Weights of a small GPT-style language model, trained from scratch on English Wikipedia.
Size: MLP 1216 SwiGLU, vocabulary 2048, 31.2M parameters.
Architecture: rotary positions, biases.
Each number is 500 + 40 x the weight over its row's rms, rounded and kept within 0 to 999. Layers, rows and columns count from 0. Numbers have three digits each. The size before them is the row's rms in percent of the matrix's.

# up: layer 7 MLP up, 1216x448, rms 0.0327, rows 32-52, columns 0-223
# down: layer 7 MLP down (transposed), 1216x448, rms 0.0334, rows 32-52, columns 0-223
# gate: layer 7 MLP gate, 1216x448, rms 0.0342, rows 33-52, columns 0-223
up32 103:454478554513477476449436528534509591476543507478476513546519542456499482476472537458547495444478510524550437526513496581534552517507541444501538496528491470496468484486574506491517485455490528499509546479508461512490483537457513534529511498487462501480539417547523478460412534440559540414534502555469465511464446523475519500494505480524533501495430409514536508471440487555505438459492485471455569509492435528509450572523480507504455549525453524480465542543479539499506471494531493472509539548492471531649497539497529549511472519521486516461558451590468525519478510448455495521550484513521513544472474405498498520554459484510510497435525417493530436426586502540475428501571
down32 096:522530492471446582454528539509493506461488544447506440518578539493495570453458504528540546428523511550558552478471488536518519531518571530480496592499451562459506518497491493498473406503475491487645437503506487499509492542471527479528485512530477584487467476471468484554500476510454479493497576570477588499455472465497506451527472528517459490558511464502496486505529480480506525438472571449509505540504458558556517572490452521464377554437504550433533554489564559487527500530497575395556479458498447534495502531532515541509512490480456499479515467475496469447463544549552533524404410529515472554483498453504537433518538432513522481528426476491559535493520466430528487490571
gate33 098:437444529465561554577435516525481441523472502541431518463465542471484552493546419492477477494543444529462488465489483582463483493484506534461530454519511565424511477553498517555564488520480528534470565469503600496446485463506455445514513474515508493453438535469441485538468503515492440513547504493500435561479524583483470451461502505423473518485566535570470612553480453531476508565516459515462477535471523502495564526522479559468469460484488478487548508545527502463507518465514469513512493532553514494469540486487496520502524510515488500513506479483503534511523444562528499549514484521539535538425527484541606546505447505560544573494488518470532538455524457487499554506415
up33 096:441503501516518555453468516494521494489403478543477508531523466543410509503515495585442466505511524453514540465514535560425487469443535516528537469475506451452455493552506465505538511515449512509462495478499471499476476503423516489535432549496560551533602517468519497518545450534590528509553503504500556508456493529534574497489458463470518564615543520514494470507460472490461490476526499496513550530496476475496584528514583496509511476591548536499480488471458507420506510445469516495493536514578528504501524467555491498520615466503516414559509521517503483506505544493495482518516534551596435518485474434475428502526493487507506470502523492506532506516539502517531555550475
down33 105:420516543612582494478549526520556487521414464494433539551548444531525570518487534497505497547463497576462571479462481499475511528461501516588468518485519446443469470464460556525500522551460450568382496531498503484527531497548426509570483596475467535469571573538538509536522398502524580484487558438394541442482538496504470558515486433508444613510501471551488524475499518520509506518562555530499534511553485537504501552490563510522487414577520549460468554467435476485461576480478504469578485479553458437490571539524473474548573549528537436561457532503490481495545463592463478452506502494561498439473514451510474489463478491431483479503529512492496475468522545539437532519447
gate34 117:511474481455470484468507460504495492465438475471523473510511504505545519539494514507496483440441561502491519437497417551495505536498510560449440465475492535496516592541473494508483470460475554481534548429520463595436546435446461578496486500543506445503550474442495528530492488599479486540606493445472466457475523570490505546536510500512481518528486520511495475468582556507539475554487537521475541495527538489502467467469501440566465501513520510516458526529478553516584471474505471524501433561540469398500577520520504508506476497480549486489515468521515493543527492448584559530493459425547559459471519457583496486544386542454415523503500469505513488414584556516429439453504
up34 104:444463470479503447441551450491530516512509430540501475541509560496551516461496534503467545466541471511479423493536470497451527483537473552494575478592507476444456510553504503467565530519535526400530436509437480513465549406530454491515458499525447417523520516475468542543494444434513566441553484444544535537525514512524533460527471582466437491497506601530494512485513524548549516492520538536575462429543499452522538498481479469465521530509568416486500539500488436554515517464563515520531476472488532445576509545542451437453489524548499510548564490525518470512468543485497537537508505523493469544514518444563517542496533478477537427508492466465470464479602459535474504502502
down34 105:510547500440571556555470578519447514458526477485562514425416527525526556475533552491498511432525477457478465524523485541567525565553488514522474415568538574481481502481488518547520474560504532479550532500429486526535497519488479540469521413492484448456499496475477522565529491474537483584474529543529491478527534541469510459510519573483455513531479543486568421516532480507554544491440613526490400506482460512514492494431476493583510468570508560536450501523596460503524544495494527532501430455534490493460428487512483425438476483498465589490541451403506566490518468493509533521567474500520511438499521503545478441534494512542512467556505440549453541469541404547412430613473
gate35 097:511521501518470481491562529476525481498527492520473484565580461485520492584490545553518454482467490462501468544495575507446523525483486514509478440531509508505528507442516508485515579486495490502475513547569443515524487523473522534515428529491554514535494545514528549521573560518591506527527426481480410426579573515493534507497557511531458531487509452401527528479484610582534523435492542484502517450510457522502539526505555499546519523518488536479495436595480533482487531430544531467492566492505524510474523468483517432491517523480435543520490519448413482492440480558512550509451468487529479482485582480527509510580510479548507438484521501463524522531560497454488483526437
up35 101:470429475482461482495439508525474479468458503484491510499507563524596482491498547517513451520519480498530473481518582437541453555461450504565578510537531586523504549498511440410484563469461489557436498473541472482523494487497429470526496532458512511575528510422506585537573511473410527495417599494499528527487430561450448501512474468504536468456509456524424499463454462483489476464449530580496452501653542455573531502505498513470501508416460487497524509487443518526525503557505511484456483541465493532466567491451534524524530476503470412482494525498480435451434467466473469586502486504459453428483502474488476544532518526488479526418523486586494398513539430494528526419497
down35 097:526442508550492513487492516470513588474495473457590466536589498472486456432426520463500464543505429593468472501528492515541535490494471485463486414565455510485487538477480477543519477536544483508434503545524539483526513417527505487545492506424458519421451574539478509497457515542488457515455512517514508439516468485497488499524469495537522409487535523468504479546515550517498537509521519534476491498527458527428481455488549423483484514564459500553515513505496482486456476492477556548554496468489450468530514482466508470494552443442474495439529578553478523485486492539435474533555471546444428566504465409447482493498561523541505512562594599458483473461486505502526471538477
gate36 107:504467480510476569462522483505534385555494480493459535411504497514557504523475491464507461473540511545485503467490462434543501550487507463590554518469464405563474524531443501563488539533458551488477528432480511516463489497529424500515407561536463460462561488520472472516495516451561478400502455499417529490420544497522561438486432563545493468476422519514463527434446468520493453539536512522559531492472555467510487499506497471507484458443511497567490453514526524616390507484459516481444569477523400488465493501505439457438530507516505445530543458510529502525456430477474494481522547483509475445548490540563451530482516496429497457437505546416497481570537460494514473468498
up36 111:458553435418545509488482471531505529490493449516444492473562473518434525493488427503540534509475560449502425485515530495532521527471451468425516477515561590480508493473556453508455482510517594517536531465437501461447501502523494456468522453481485535513550463494426574468488522475501458495433537495521483548518532525534436447530502463496432409505475499526468544522449545530491528475477458481530441527568566469476497497462523496521542420487518551486542469507463502453492427500481502486489556480494601474475608524480479479557524448458464524514433548471526494489445492482434494517489510476491467389526546526512538462462462563506427529573482478460523498425488536555452535534483
down36 111:425523463480562468453446511514502585583514500455484463517477520500433472523549453561462518438480541469436445420487536520532489505519442483410524498523535499528557452490591475514502411500524490485484463515481528472477537568491548466473470463461561514560527493484563497515443481487421543529538552501501457528443457524522492523543532527522462449590538503540560559558506572521499456452471521515511428546514511460546548471457497547502483426451507547526442502531494538484440487483515457418513504506463485512480505495468507439537553559455509493474537515419528516489502527465455433533539534438491530464462473514475544434488538475501430538486496481531487520440504528530509468511461
gate37 105:466526496467479589537449528472513530481502507390499500479476465516444477551453462506527481508490424566469472393510496491504503490507430513518417510467489468499484485495464485548515434499426515516528528477519514480470504530514564439499486519479494519467455415447553591530499584578478473491503417518500551472487529422501499473468559436541524534469533560551484473503521449474497509569462589450515482483568482509461452490518570458504425538531500505544538493578560556482520495548545477510457500468504445464508499484474581523544414512454461507491538479532539484551529511490470485416506463474511507556521441501550497448516449565428474457508515541570589470416440521454498488557493
up37 102:511527500464542551549464448597499521508562479545450479461569496527580523501502583451464565469510525482571527502443494508491525529467450486542498507531512511494449552507543567568529486488526493528455387483495523495502470560557452487541498464507523535493481598498519505536541488493450459477526476535489450471486528452464499483523520465531542533498510491503490594427422523560481494562583539411537587528466442575519500445595403471495486497447516494488467542492476526463551513488446454522557552526516479534440517513510542490525492545428477469554493442466534426477497503471501498404548514455481505561540547492545420470432462477491465449533463514492509522495468503475465490463412
down37 096:548468486502486536509492536506513509427516434430531423461466558551545422528559489499482447436476507447401451530501584478490449429453530569558467537504554460507465469535453503492455481480464517482488518532534474501478498527562592438553462543488428519500482485427510417506496426503556446448519509515483478492519513516512495535532561486424525532440494470514500487466470546526443508548486510497465466466495486499560502499539528470494488519568492443597592484537514498513479571518454427438473432476533513571500476449426507563545435517484568489511475493507518470544521565474518478488507501523448511570478530541506511397469500507494544570572477522516521541495533456538474427433449
gate38 103:567562485546483551560528415425469494504473562467534477518560550449491500563507510531481516471522541500424483508555485465490519487549551513503379506493548457520555456498543505518416527553447487526511541471501500520530482519499508548501553539469514550482507496541499507530452473472517462493530458479463423514470504460469529486541501460513602438544486490535592585460485468470542526500517494488487494453531513573428474470521546482480483580535478531527493557463496601486539440450502523469518511463483409441515468550527562480479542555527471548507485486519569562549494468476540492490508540506492537567480489573574474557530464480476518613526551471544600433519485487478504446552493
up38 100:519519510496470534507549398477477522482467552488447497547547525501540550427491476471508462476502506531476453491555451518553501494552462486485505493504491401474515549513498464541502463469472464514531442463515438554510501531408453467476386529493560556464500441563456528484420472500515478463542399499480508550545531549462574563501493501381544505436547523502586565470514416433450548575485480492462491464522465474494555484554532486504463505496496536544542428498554511568525532537501509541488496447478522531515455480511560512451545488504512531481496488413504530530430505476492498472515441519498482554474515438513544570469504497465499484525428476548626501509483546518480458538557
down38 101:492489481458474530555550497499481493505494502445531516498602541496485448473518616507520496515505470502540489507522518532464472528439445483409521526525500380526531519471495438472450435460484460439540533470469442483554432508462487556561471531515505466541507433512436475499498500475507525610461466505507412548509486538455505510534456495497494473539428567570533501466473525453547491534446484475431416472534507534471525537462516435522470512480519488550505492463479521520523540511436504511538582537510449488514522491438409477411442474432494414493470462466474496501465501451538589498468522501479485538526567457515487511443506479541537513521468523475483475511439520563481534579488
gate39 100:433477590571457492469516490445471482512431506566566479520443517512526528495521558530528525530541594474523521471514573516520571477535502509511516460500522476498442510491486542507581546473533544528483405485459508536465429487558540528513516451479561508412477497541498361543476551497555537488508491521489531569528558510499494423543531509618451564486506494508532451545481512523555522432491513460461579445544429472506479499471490457531487440493543506539459506495511479433534475469514476517535576472488503484481512512511488507568486568509512591527476487456467578449508483504552509446540496513477467526567414531488527513514519519447439465511453433494445585509564515504425481615465
up39 099:466488592552514515523398513543516444472553388478504506501435455517591534505509500507445568511539490473482536555456525477493487500484436466413543541524505462524405459544487485503535476511527548492463517524564495502494533506497553494492458443512530550583471537492483486556517474533506466479514513528536522438496543486406552561470539545546439586492500512489565458453466538513436493532533504532499544449516562483515515510456499496404517527462470549503391457535471437467428545508474529606429503575534576526552507524513458527499522483578481592503545498489503567532519482541466492469528520496500555450465562499480506532424552531512464426519476487512483593470537479520433563551503
down39 101:491485486480499475554475577500569468446488453542503488494536480504520560504512560505474505493478505470430476527383587427487514415564448584466503490467527487437476457451497516509532481566541447480435502512605559551515487434493552503442562482448554484455518522546467512479429543560504481468525471504511515576541498520519523460487552518464460530455521459474543478433485565469536580406492476555492498574559530521481533542479505485473555546466501462500437501454528499462508460493501463517398458538548569475494434509576426504452507455539470505455473498513496496533433507459481516483586507534584519491439511438533520425442495546513481557509427499473533537492559455511475526586492
gate40 098:532468530555521440494553519520503534492550518483488438536534546552485535502527553534518520445457486517493437488409506518515479433486452504487523447442513520561519497530564489546506484520516498494492509501519540496544490508522475572479498509480478495478422548505518564471500474465519488509490540447574430538488527385439573495435433408463563522503559563505527555485471498479526559518471424541494529492475438511537506480547452461520512490469494521591487454533534543505421508546478419520476526464559521511538562497594524486484534544521517598472472524387493469468554527527481556569524540548504466509481486527455469555517510457532536423543444478491449475437449617522500435504458
up40 096:544464520427530461514539489568466567474496510581502549563505532488524516468560396471540531572443492500513501441589506482501529531480482469506418512506521524541467515443525477422487468474484432442458519518379535474469505558466465520494522500516505470487503446506520524547526417479454510522494542495486472495500398597506496494530539497452559515485513439470419488543422529459499523538386613575415488569449570487427466519522416428528529454483485432545557533449472501501514558477459533489489489480486508494517489446511554454431531477498513475544495563501573577550569514470502539512477461535464423485553522497501423476461423517476533494461516479515486522489503480560448512542535
down40 098:477474521461536548526476515564423507490405457492531467550578538434491511479522486478480482540472497508512534487448487512530476499472493504505518504517464539503489566520519506509500493477479482453447546464495542474500510480496543491543442470417550479562457523474512485523506425481446460486550426504530475460483468488495541450452452404518518470536502486528443497515544522546430459534424529545505495514500516497478430443525495432474521397574537492509591498465551523517487505518549516506500527502468616511508496491511525462542484570450518509476474480424471558504458530510460491510435458476488485468486506482560466521441479485532539507469534510494441389549482562540483581521496
gate41 102:529498596538506493530472555454456446415511540455530540432556442540436467484504481529464553486499492423478423487488502518462501485503533506553464488499501540510556533487498508510454421485437473566448444451435498557546491511489531598475525485463538459450404564466493542537517491489492420540467554492546530522455524427489453502533497491469529430472500526457493515469496508489535493466505482588490479509474577493481539544447509447504521526466535486504503499520466510542525534599509514561457603473536492549473435467620510415510474508521404548542508546493475481428555498555546537525542521564496543519544454495535455531521556490468489514470470467474517484490514506483446499497491
up41 105:533423474581384465510434502504494550456498510486530493468537567503508521460570521447594470472547491525511461528539455522494534516470527541503461520396507466551595460451502518546499455420505488583469512539471560461531598520521501478475410450546523534511484530511586511496460486453547444502462507451505515450489474435573451493481452556601550486517451495546565504480487521507538538458514512499512446508469551478494478552488531559488559440557498506542519480544481505501525481522510558494444518429553444523493467486553491549501467499538462487453506500530463385459576473466494513478475473545534487517531536512453434498559442556474486449493465464537468478517514453533582514529511
down41 101:465491552580505521528532527563474489475493463501501549548503515527508509435482507538468463475484483490548476482537438532520511441520549431507477486525590540499504498503498473519537490506563471505483520513458498556598543498545467466468465456442558502513491511448494459491471517491473455543438579500540466520490521526486501517549401506528498559460508544443489417513489466442435430537531443532515492508532514546522494552431486508500506426533522592502541486482476475523494554472548498529447476439551428448542479551504480487549552484506562521475466496421506493587450499498474510585533553455526513501486474455479537416478505482477595521482506571478450593535487461532447534496551
gate42 100:412436513523460505452497474531504481559500431533481507389499462483492513492581486486619516431552479481445571517521487532531499483474475555504501509508453471541479546508479552441568510517551563534497469480503538498545444457446503488521483456397444534481511473552472524510448439511501505517510491479527420502538491514518483454506448513502451496542583473438525458505522522589459581542562517437539537471455487442485435525456535489515469549565466428486538486520476539506511518463504500503468529479499592520485534555594527482563482488498554488526519491453436472546496552513431540475504519505498509511556498456515496457519498403554499530508418545459484506466523535545414503490502
up42 095:539458456503525438518507506595477467577481467502464509594547557552455502488500486507499551480521531397513447520531463557437539541465478535531485446505561488537452528519547473482508450539527506491483450536469455525535500524588474513518514456480496449513573547496450509578545478543571523540484491553464452522525534475506523558455489475503460572463495452499440494431479486501519468531453440562486462493567458472478506544454530465467499567509489509533508616435536426466445483478553540509558513607549479439550471444453476460529551514538524568494582509567526575506491556537549577529564461507476522523464522496494528477422501493481485502467478513473528516491493581518541410478476
down42 094:437481483536517468522421413378496466528506462533451523559480563457503485506495476487560456501425451484502504481565543452534432525569516539433481510576525458481464488565561478515524517527488502512537539474579458477450492501506463475555511523550529494600489527470533529495495567528571563455500552422460488498515452535504437514484480451469473541518493489554467545442535505555539490490429469495562442458546445478533452566512503518567479451483449502554486425495500543507525472488513521509511549510558550468444519483540563514517490496514529529503466492511545453435454528523505511564499456538473434516546526524488454488451477403449531494434491471529524530470524491539554492454467
gate43 096:495476465550498469474483466437500532500503499487544471496507487507557534459441490480516546523555503516564425507506557513383625486529479572505562448467496443470475469551535451541557540452456602448572503512486436525545461480472470472498471476469547537523559449522487550476471525537498546529531487540562459584518488519472481565504415512540417510497502507498451502458564468419461508547520530539472506470446516484493589527501424550497466464456556531542555542439552444457515544492519492527512486548494473453550550565577472558456548555478509585499567525456565568512567435494438462463516532446492495483444531473482470512490556489532482587507589549586481513569468530465505501543573
up43 095:486558401493545514559482525457488452473578507516395510513445469560520509434497498413545435468513533514518442539510534523499512501498434493536548474461595474630489539548483507512464542492522398496456516560532482530551470529510554519500512541480462427610474529422461510552498449453482520491506523454546522485541556482477492515546473545552487425500507439501489523417491544488520531565531483434504486449532575464536493488523488468470552423496458469432530491499527502394560477489456489451459459486541493529511502539485474533493494511481457526504477428528518467487448507476434507407426482449519562473501499465504439487520508579482477510518478512508561485484454505511573533496566
down43 101:497552508424473544527478470516468553523457523448488535476429498398575458410532502463520512461561511525486521455495480507541517486531474529484454503468544508562471484530540500517579505478579469521468566486496462505489498522457449442547541508531522460457516531467529480517514464497526560476467450506450537519557519473452566455490502499484428481497499518595461523559483491514452423520531583554565522462535464514470576529432534493513495463452447494491559487503422549495505559543555463505453491424548551535453467508453550486445509564472581548510476511518461487496488506501542495510549510533469472456526535489520471517503457576511498492514479519405505484491526513541532474600466
gate44 090:462468502473513511566446470466500531514498509493499504509527564481464502477596471487498489555553549510486538553465474465470529456496475448467460542440524568459474496489553483515482560561453516410486474461561532580496530505433536495593517470469515565441479505483532553496541534501471478513553486480486468488588483487508437467488558484449504525548498527459499516514549532500543479482581472547528580484489456519423480458553456482461548549462432548516517474587532478442534523492517550461501464443501492525507474523533582449529452484623460517539512473544509447469478529461457496515515553487479531547446531536478494539509464547506571571573544558470503524554466565522477529499502
up44 091:521509473501471421436494576521438522477521502469511564435464509555533516492575477527554556564509548474525477535460510456561489539532487465498495490496514443518529477427510524552488512476573576529436489510384513490446543493527554501471475547449519433555459543504377517526491564500458486527394517519490495510515554509451507510495585476413447483494523512504486505499494497469459467586521487522539491450547513522426535548488498511480520514466526484505508530515516553497415471538483481481497478538513509554399542479517537490490509489465467522474552483530491486479523465542460528490509488471539508455546533537542532483537472539550410466451529591485554409516518508550562457535410
down44 090:522512517519504392469518610545451536465469557526513504450542438505501538507512481545539550499462517443516472596453460435444531537482514507465517509485536573446496535480495530520489525517547465472499473450436500470399515554559485465476479510497474592501510473502515490522463562459492517511560455507487552526482504466559554503515526532440509450510483501522464527468497479497479550502513510513522492503514515516500537557488439512480496496539528500436468523474549486410467494548470438476484538510586461529504437515526490561541482541496491491443553467490491535507478479528546455519547568534452474451538460455545492494473508516468583467535483536514524526488494465559540525567436
gate45 099:463527534518515500509529505493543518388459466513522491519479488438513483566527539453541446471530474494498502500456542474421519505478493593485550468566561454519432526569556485427439476428465502445500478519519494509500443424490493499548528497539517503534485485537492502542525518506470542466500541493509494495503416488544522538467518488500481458459536513519477477494489512539504491514530482461477533545529455509485532462434520527598533471533528503515544526435549550529546503515474490525483527535539511531440467480449445513484405418490484445531499489444473478484411514447463488518522528560509460472462520598544526555566518533463511516500526478545495426500553439456468497510450
up45 098:436517462527500549539544561517515483450550571519523520473513477468528601534524557484500479462456559563475463519528486527445534447507454545513463495522511503469498493482438443570478560489520520563424503454469510475517542458454453516447548605484582413500548436528546450486451546522546511548477476565472485553544485508492456433503513437542438483512513561544523440489458558522501474550479468529498548511552534496563440529519451560546492505519439488488478559499499534511478494498507427446487526475458518494492489508453519511472486479492487532424595587490476508567512502445517438513516378499534440518582462427512516443478495452468457495534551479524511481537461571520513503530519
down45 099:479460546446510456484502577414431506478559428478494511521487438483513538556456481453461503494407529560454521502458456536538575458506506546453462420458504507513569584554578498501480552457567545536507449445466494479455513475472467499512531504458459542503482538439502507455452525553466454554443541539481528504574471495515476459491515555509455439465483468495459538491465515478469486559433505486536465525540534486425518540520468539493477451550504560460503530490534544536570532524519511483484531509469457545480512510459526481478493473540508464518471461526469512489503524499455506448516458463525496528498425508539470484509565570433466410519489490548565483511562423482574554529502
gate46 097:567452554511484543447480524407505475483549497535519507529502527563471490519549538483498482508523487539478520503456445504463511433501505556525492525503462471473443510481526542508463505419479444479479485410558523422486505484480484544426402464510467420461575560446464471465507523523532460456476585461424413507615448484584579522534465479492481509520489480486503476492511474456504489534493559461516447568479431441508477470481515479463426438493503424493470499518454544497591565455553355490459519557590542540526487505540481452419431491516513490499539549501559557455466495537497545520486453500445502456529443543479498478530491466510479505502512492519522541459536516429460474508541
up46 103:587460536519537442483523485589457535562472464517571484514456531418461513532498514555532570504499543495444480447540520479483559462416516551478461504507513524483532484545504497465544463500496444500429540481494500500442537510458541469564450559536497534519439601500500440525458441487521543523498506547472486518538484500528550489502550507489540445422490490504531527556422480526482485459499495513481532491551577517495582496452483497510507432530523506602508480484495508470500500443532462427452456538467500506568507447460468505472457524524561469430440492493508503537481498482452550496495504551476544533510565489557483497534558487521486501558497591523432520559492600476510523492477
down46 102:475455474485506481542507470488477491513548502504554447515563464492444455492550446427514502492512467522476430416549490488463472548493423536490459512498544451562470453547535475471459554505426436472542536483535421504575512513446483487484477482484536572484511553481515490511539436484510446528504471510474516527537529507487515520408426484544479541449502539412440457516540519464424469467454487507466514506531439473597504414472568560518529447481558487522493452477527461436546432523450461498388479473425513512435519406508499495436470484518498501474487522437524492494526508501417515501502508488402528536485445577502574579498498504452495615536484493509471595520493570527562450405484
gate47 097:500511480515460602491533511540495477523523497527483529421469536463534485467436482511457489497510489478520474523491505461499530553481512556501560453443534523575541453436512513570521507459476507552498485473540525507579527487564497510523568511497572458500473526532504520508503520442478426468445519451529514448528520529548488522506466560468427501499481516428498503476515464450507430512484496528450480472594492447505541476479469474553517469558478457438485455490482459474543460566600465422459552416527539425476516505471489456421516492489605555561492518493558499533477531533453516525574434577532527408457536579523474507537511556553461513547547439467476499527397480507502500544518
up47 094:445419535517476417531507495434483522485438430419524524511484441470527483548490504492484491527531488530497489575477466505425489502524558520509530499534478449510502450521514612500552478512493513458431444490507513571500536534422498520471486403451544487549528546547488525510486546418528497517538536535507534482473502527489516433472502531474491576517550460583486471486501515444474509574528516515518469542505618471492477515509485489477537524485535524547555449441509547548508543490502499530465456488453530465502428502452510475496486551527513508539577552558413539431455460445425483507516454508493536542525539553426434475532508465523506499512496488430385518515533522449573520506475
down47 100:493482562538526362527556489434539501444443448475520489545527464569469482602497511491507448518508497541460504523452463576516422461521451545492477554507502540520515514492512542515538482479543494484466492521560553480563494499502504462466583504463503476413486545497488484486534476489542415475506601553484457521569483428566434438566533509427518522543512514553538555465501529428528516513560561458470556474476554548553562525503492517480584549497532483579499448560524528563412434524532479502480490495377561489510456470537498542506474483507493505484534565468418514489517483471429564528501472524521534556479542480475509490450553508455473523458387503420435462488520520458529487517495
gate48 114:501498531474452576459520500457539488498457511569541592490527440475472455565486521496522551534543465559514529495484410541498479480536433552487484455559502477474532595560499548431472523511514505492485556489531508481482481524495479527538467487511504467462528465513349555481476467542495504519532493459460497512513505531489524528592468430559541434553483549535475520487548554443537527482473530480498511503559455508478515552485438466586503501450574484445534511586405522555573472448556487494458398535501504531404593535530513591481489474488585506458528448543501454485478543525522509530453590473481505471482498506513569544481568533452455521452517513489543516493472491453525464480449
up48 103:506483560582498471471516499450473492465508465576507499500452472481484482561540522550477550530436402523518453470530468530454504461463489471511547533520478426488422463561435533502536507506446520556444522523532461468416505534462431472547461462478501481477500494492561567420485458474473494587485508533506471507482490541517490401491589505408455513528543506506496500535498555539508550447411540467456470466520493510527550480498511438466547525581466519551588574552510468476491473479515493536497517500524563442497516471472485429520494531507520529485505499479529522524558510509537440421497472452488532515485502536479544579509557576527519507489564541480552481447495475522479428605583
down48 100:571439519525517537550435565554511542452550516518557487498445556520468490476504509543498504536545525485480512572476558574424482480528471423468493436466413528471497547492506514545539438522515475499488541496493458535406554521479525458474483520447565480547505480502295469506510522473478525535523529507523527499525468536463531498537443503527488482501477488552539475501510508490519537516494549501524497469521487546574568453499492462513560570577563443581510495539452511540518426533495466551420478523526453446461501471526504491519536534509528576483521545540520545517501494522468512573462507473544513508503493506573443514483489491487455509493570479459573514538473461499545534434518
gate49 094:497537507481516515433549595517558511516464557486477496514431533485508492524558517464515532503537435538482531460538494496484575537516421519481487488555536479542500501528532583484486501568507464533479492430528451483493525490484473453525517474508441520501497468470501477489490537571452494526495421450523447446565546540514513548512538499477473484491518500443507533425553452488484502495447495464489511543508496565493536500444485486513553500546544540524437588482463540440496525459549555464482570480526465600473436396547469548452460538502517437480478536414548527485453439534559479474492491523590453452538496558418474487464479451523579450484448524518443509536487483451566502512485
up49 095:492469493521527527566493485520522526498435480522518524485487532488559540452499522506502494477546530490486543503522450510515566438555545487490524468448482491498438461605442541618510487460484546521516537526545429503519507511446479397525534538500404469553412551527499536558532480494507565526528493498547505502482495480530517542439513514508459435453502496502469524503515468533417473532494496488524536464484515453455517510547499578427599579569535457445523478504575522534551518515510440528585456459517540508492573515485496439490523477515420537443565554507493579464459557413507526501427565555589510479481464538475506492520523450602498447561505481521524558538550449475462498495407
down49 097:500507514504441501531510553511512456478527414522447557471542491496511508476554525513555448476468498492531481530572503540457543484510483504494563484485457460504512474555432513503514469536463548500453514444551527502509513540489551482514555457510513483474481559500419501467480475559510523460438537503507464440561494501509491522424423540523519511518464515537463487458465443428501503560556531478524496536438561566492492531557528480440592532476498525460484476481508508525540476527543558538451441556489467522497467497460537498521499406486568507523590525415457429561484484491475475516374510522574575589444501503450560436516544477549526495510511470406570521544515432514461561521474
gate50 095:463479466502570536479447485392565569444421487509527425485434474500533483542539451542499493489475471485490449522497550505534557492439496475412502498431490542577622522458449461501449476503497468561501484486547556538499498414472478484493534529470532413519477478501494575517475549502475489470565486529427514501505495534525509531560422494456470486543500444453511522464465556488503546487485516515615490481510576551480500494503539461483486597494455446509492530555515452478551525465544493517430535504506464546539493503468483534468482509456445486524454534505523548483504538565515454495416535535501436477572534490545508523490499546505522400561476507495492455444479479499488474484567
up50 096:499549489499515518481579523566504563496500543487546534515455505473542514485516425522482463495528443487499528447587533521496511470440509518484542525422471416549504510400498534514483454451521468544546497558485480490440482481475438471544466513504559548503444525435501565464439476527497549478585490459464496486511492496506520490537503492483513495492441507517471497465517492479588573474521511481528418473534560507405429536515488498492452502581509513475519500489498503413487546550511515446544521493478549542481487482509545499495557452487550579454432495459514491560510509562524468504487521577529532495474499472507486565551495491538458437522451504485480439426496532488506471521524
down50 100:534430603495507506472556510553430471527504498500553450507522524471520490417451434433471579491540480548555529481509531516534590484510462500454447415456445541488460475497494498485470455518557555484503475479509478470530542490525559540551521521482497471514473433490457488466454445532412479497499416546471433447555515479478456561443498501491582376444493500451464444456515473466476545459431511430442503464517420513455435456581462496496494577456482530468495514539563457441443591483568504488527529504481538476547557490487431530479504479488557478516548530492530486562497515537486559459462491545509380488452423491443443474485456406524499474488554407498461522522452496505472518477482
gate51 098:515448492514497571472514483457489465483462499504456461523498509464473468535470418497524504563496458431440468489590570443450497523443580517519496486542448445511487522487517534573460559501539477473502537466489497529589525475535477449551499502571550484464533421517508466529416522447527476494476476445558447509480488522445527474483516499451491492529465464561554481476533500537527445480502454461428487469546490470432556462515482552554530487502479501436495460487463510398468480452520447527490535483392450440533529550478519506473509566429491549487459546504521442516526552508606551545423481440534427510399497588455445571507534507520518499498485531533455543486489516500475570503528
up51 103:487477532478525418531480517491521563501474488497506520456449465506515480467562455476484523495479527439561506470487482527502570510441564454559488580556527445543533458491502537418426558519408580467447495489450544517482519524365490495490486500487446497500546559610493593456538440516420510579561493455412446462529509510510481512487504434524505412454524445557441483490515524443475493496492434481469478523561473514521450504487501537550464474450469451497541426419493466479495476538487549472477525442546490534553456475499585453514506538498450478543491560557500542637548517464541471598458553489503535494529523489493532563511494477499453554491460522416587472466459470456544486475542
down51 101:476507533540487459460459516502489504434524523504505425476556481512522451479560534573491495533449444475543468463476545466502491518522442507494521510559481442476487510572510543467465522438491543485490551455534495477507511515367495503420571465484560547405524501557566537464484440481464472476524526500468559545465544466497478598509533495490447449487480546445516499512455545488507517477430466462498518451499579475561461500479469510544506397394497552509522539473516580453528516496552475468488509434524521507497499490497468487505472545462468472552526460527477515456495426505483522557481569469540547529536368457497483511452485483466500512482456518439460462489466517480522454479520
gate52 100:523508546524506551496523455518470476470507544535462493466428460575465606462539447495513560458478408498520482494535543526511535545523513534445487534501453457475503555458538498454498447501566506534514549509530479431458489505493467445484476537536528497537582513544483482530385555488519518489544532507526514487478555445496487430519543474488596499525390541521546469494404477493531463555467464439530540541525476455508521527526523430513481553518477488505515475502520512474462478520472487407521567518561508427464506514522449485493474523473528575509508558422492528468482564520519502502420502509477446501563524497435530511478497485491485488526542492514550519477489510534475413458512
up52 100:542547528510512539520499528492490490520517474489489447532524554434473521560470498494518503434455538476465511518504452504497551575489488500514513504540538470530581494558547529447549547484446489486436479468530522496532461537464496490450517546537544487403483508512464529481573580469465492521563472481568548522430516461557452471466508456486571474481512490478414553499518509422518509491521404515497559575486506587500486475572461509494484474462472405520493546450449551473501470541472436509528531548492484444509423477505543487467448520513538580427493527467450491509526507489498549494534465567435550520556544513471554498507360481471490521463468481514514535522513472487575444484504
down52 096:499488527497535449514538473462485547456431534522516484569519552442454455511516487500554498518459445496411578557563540516523511496487484477511554527515464459473494434571451544471448563532544481491473504465471520491518468527512601486480467486479550450552481462403535445491469483519541502565481476516492493482495470477490516555537462465421527477485542546450491531526527457512468534452439470446573581496421467518539472498461479458537536541426452481479508590411521470451457503558473468592559500530475467444559467451520507600481473522454545544517460505589466512474478483472552473535481481472513491503469530465434512493546483477476525472529504488483544476511537505553560455499529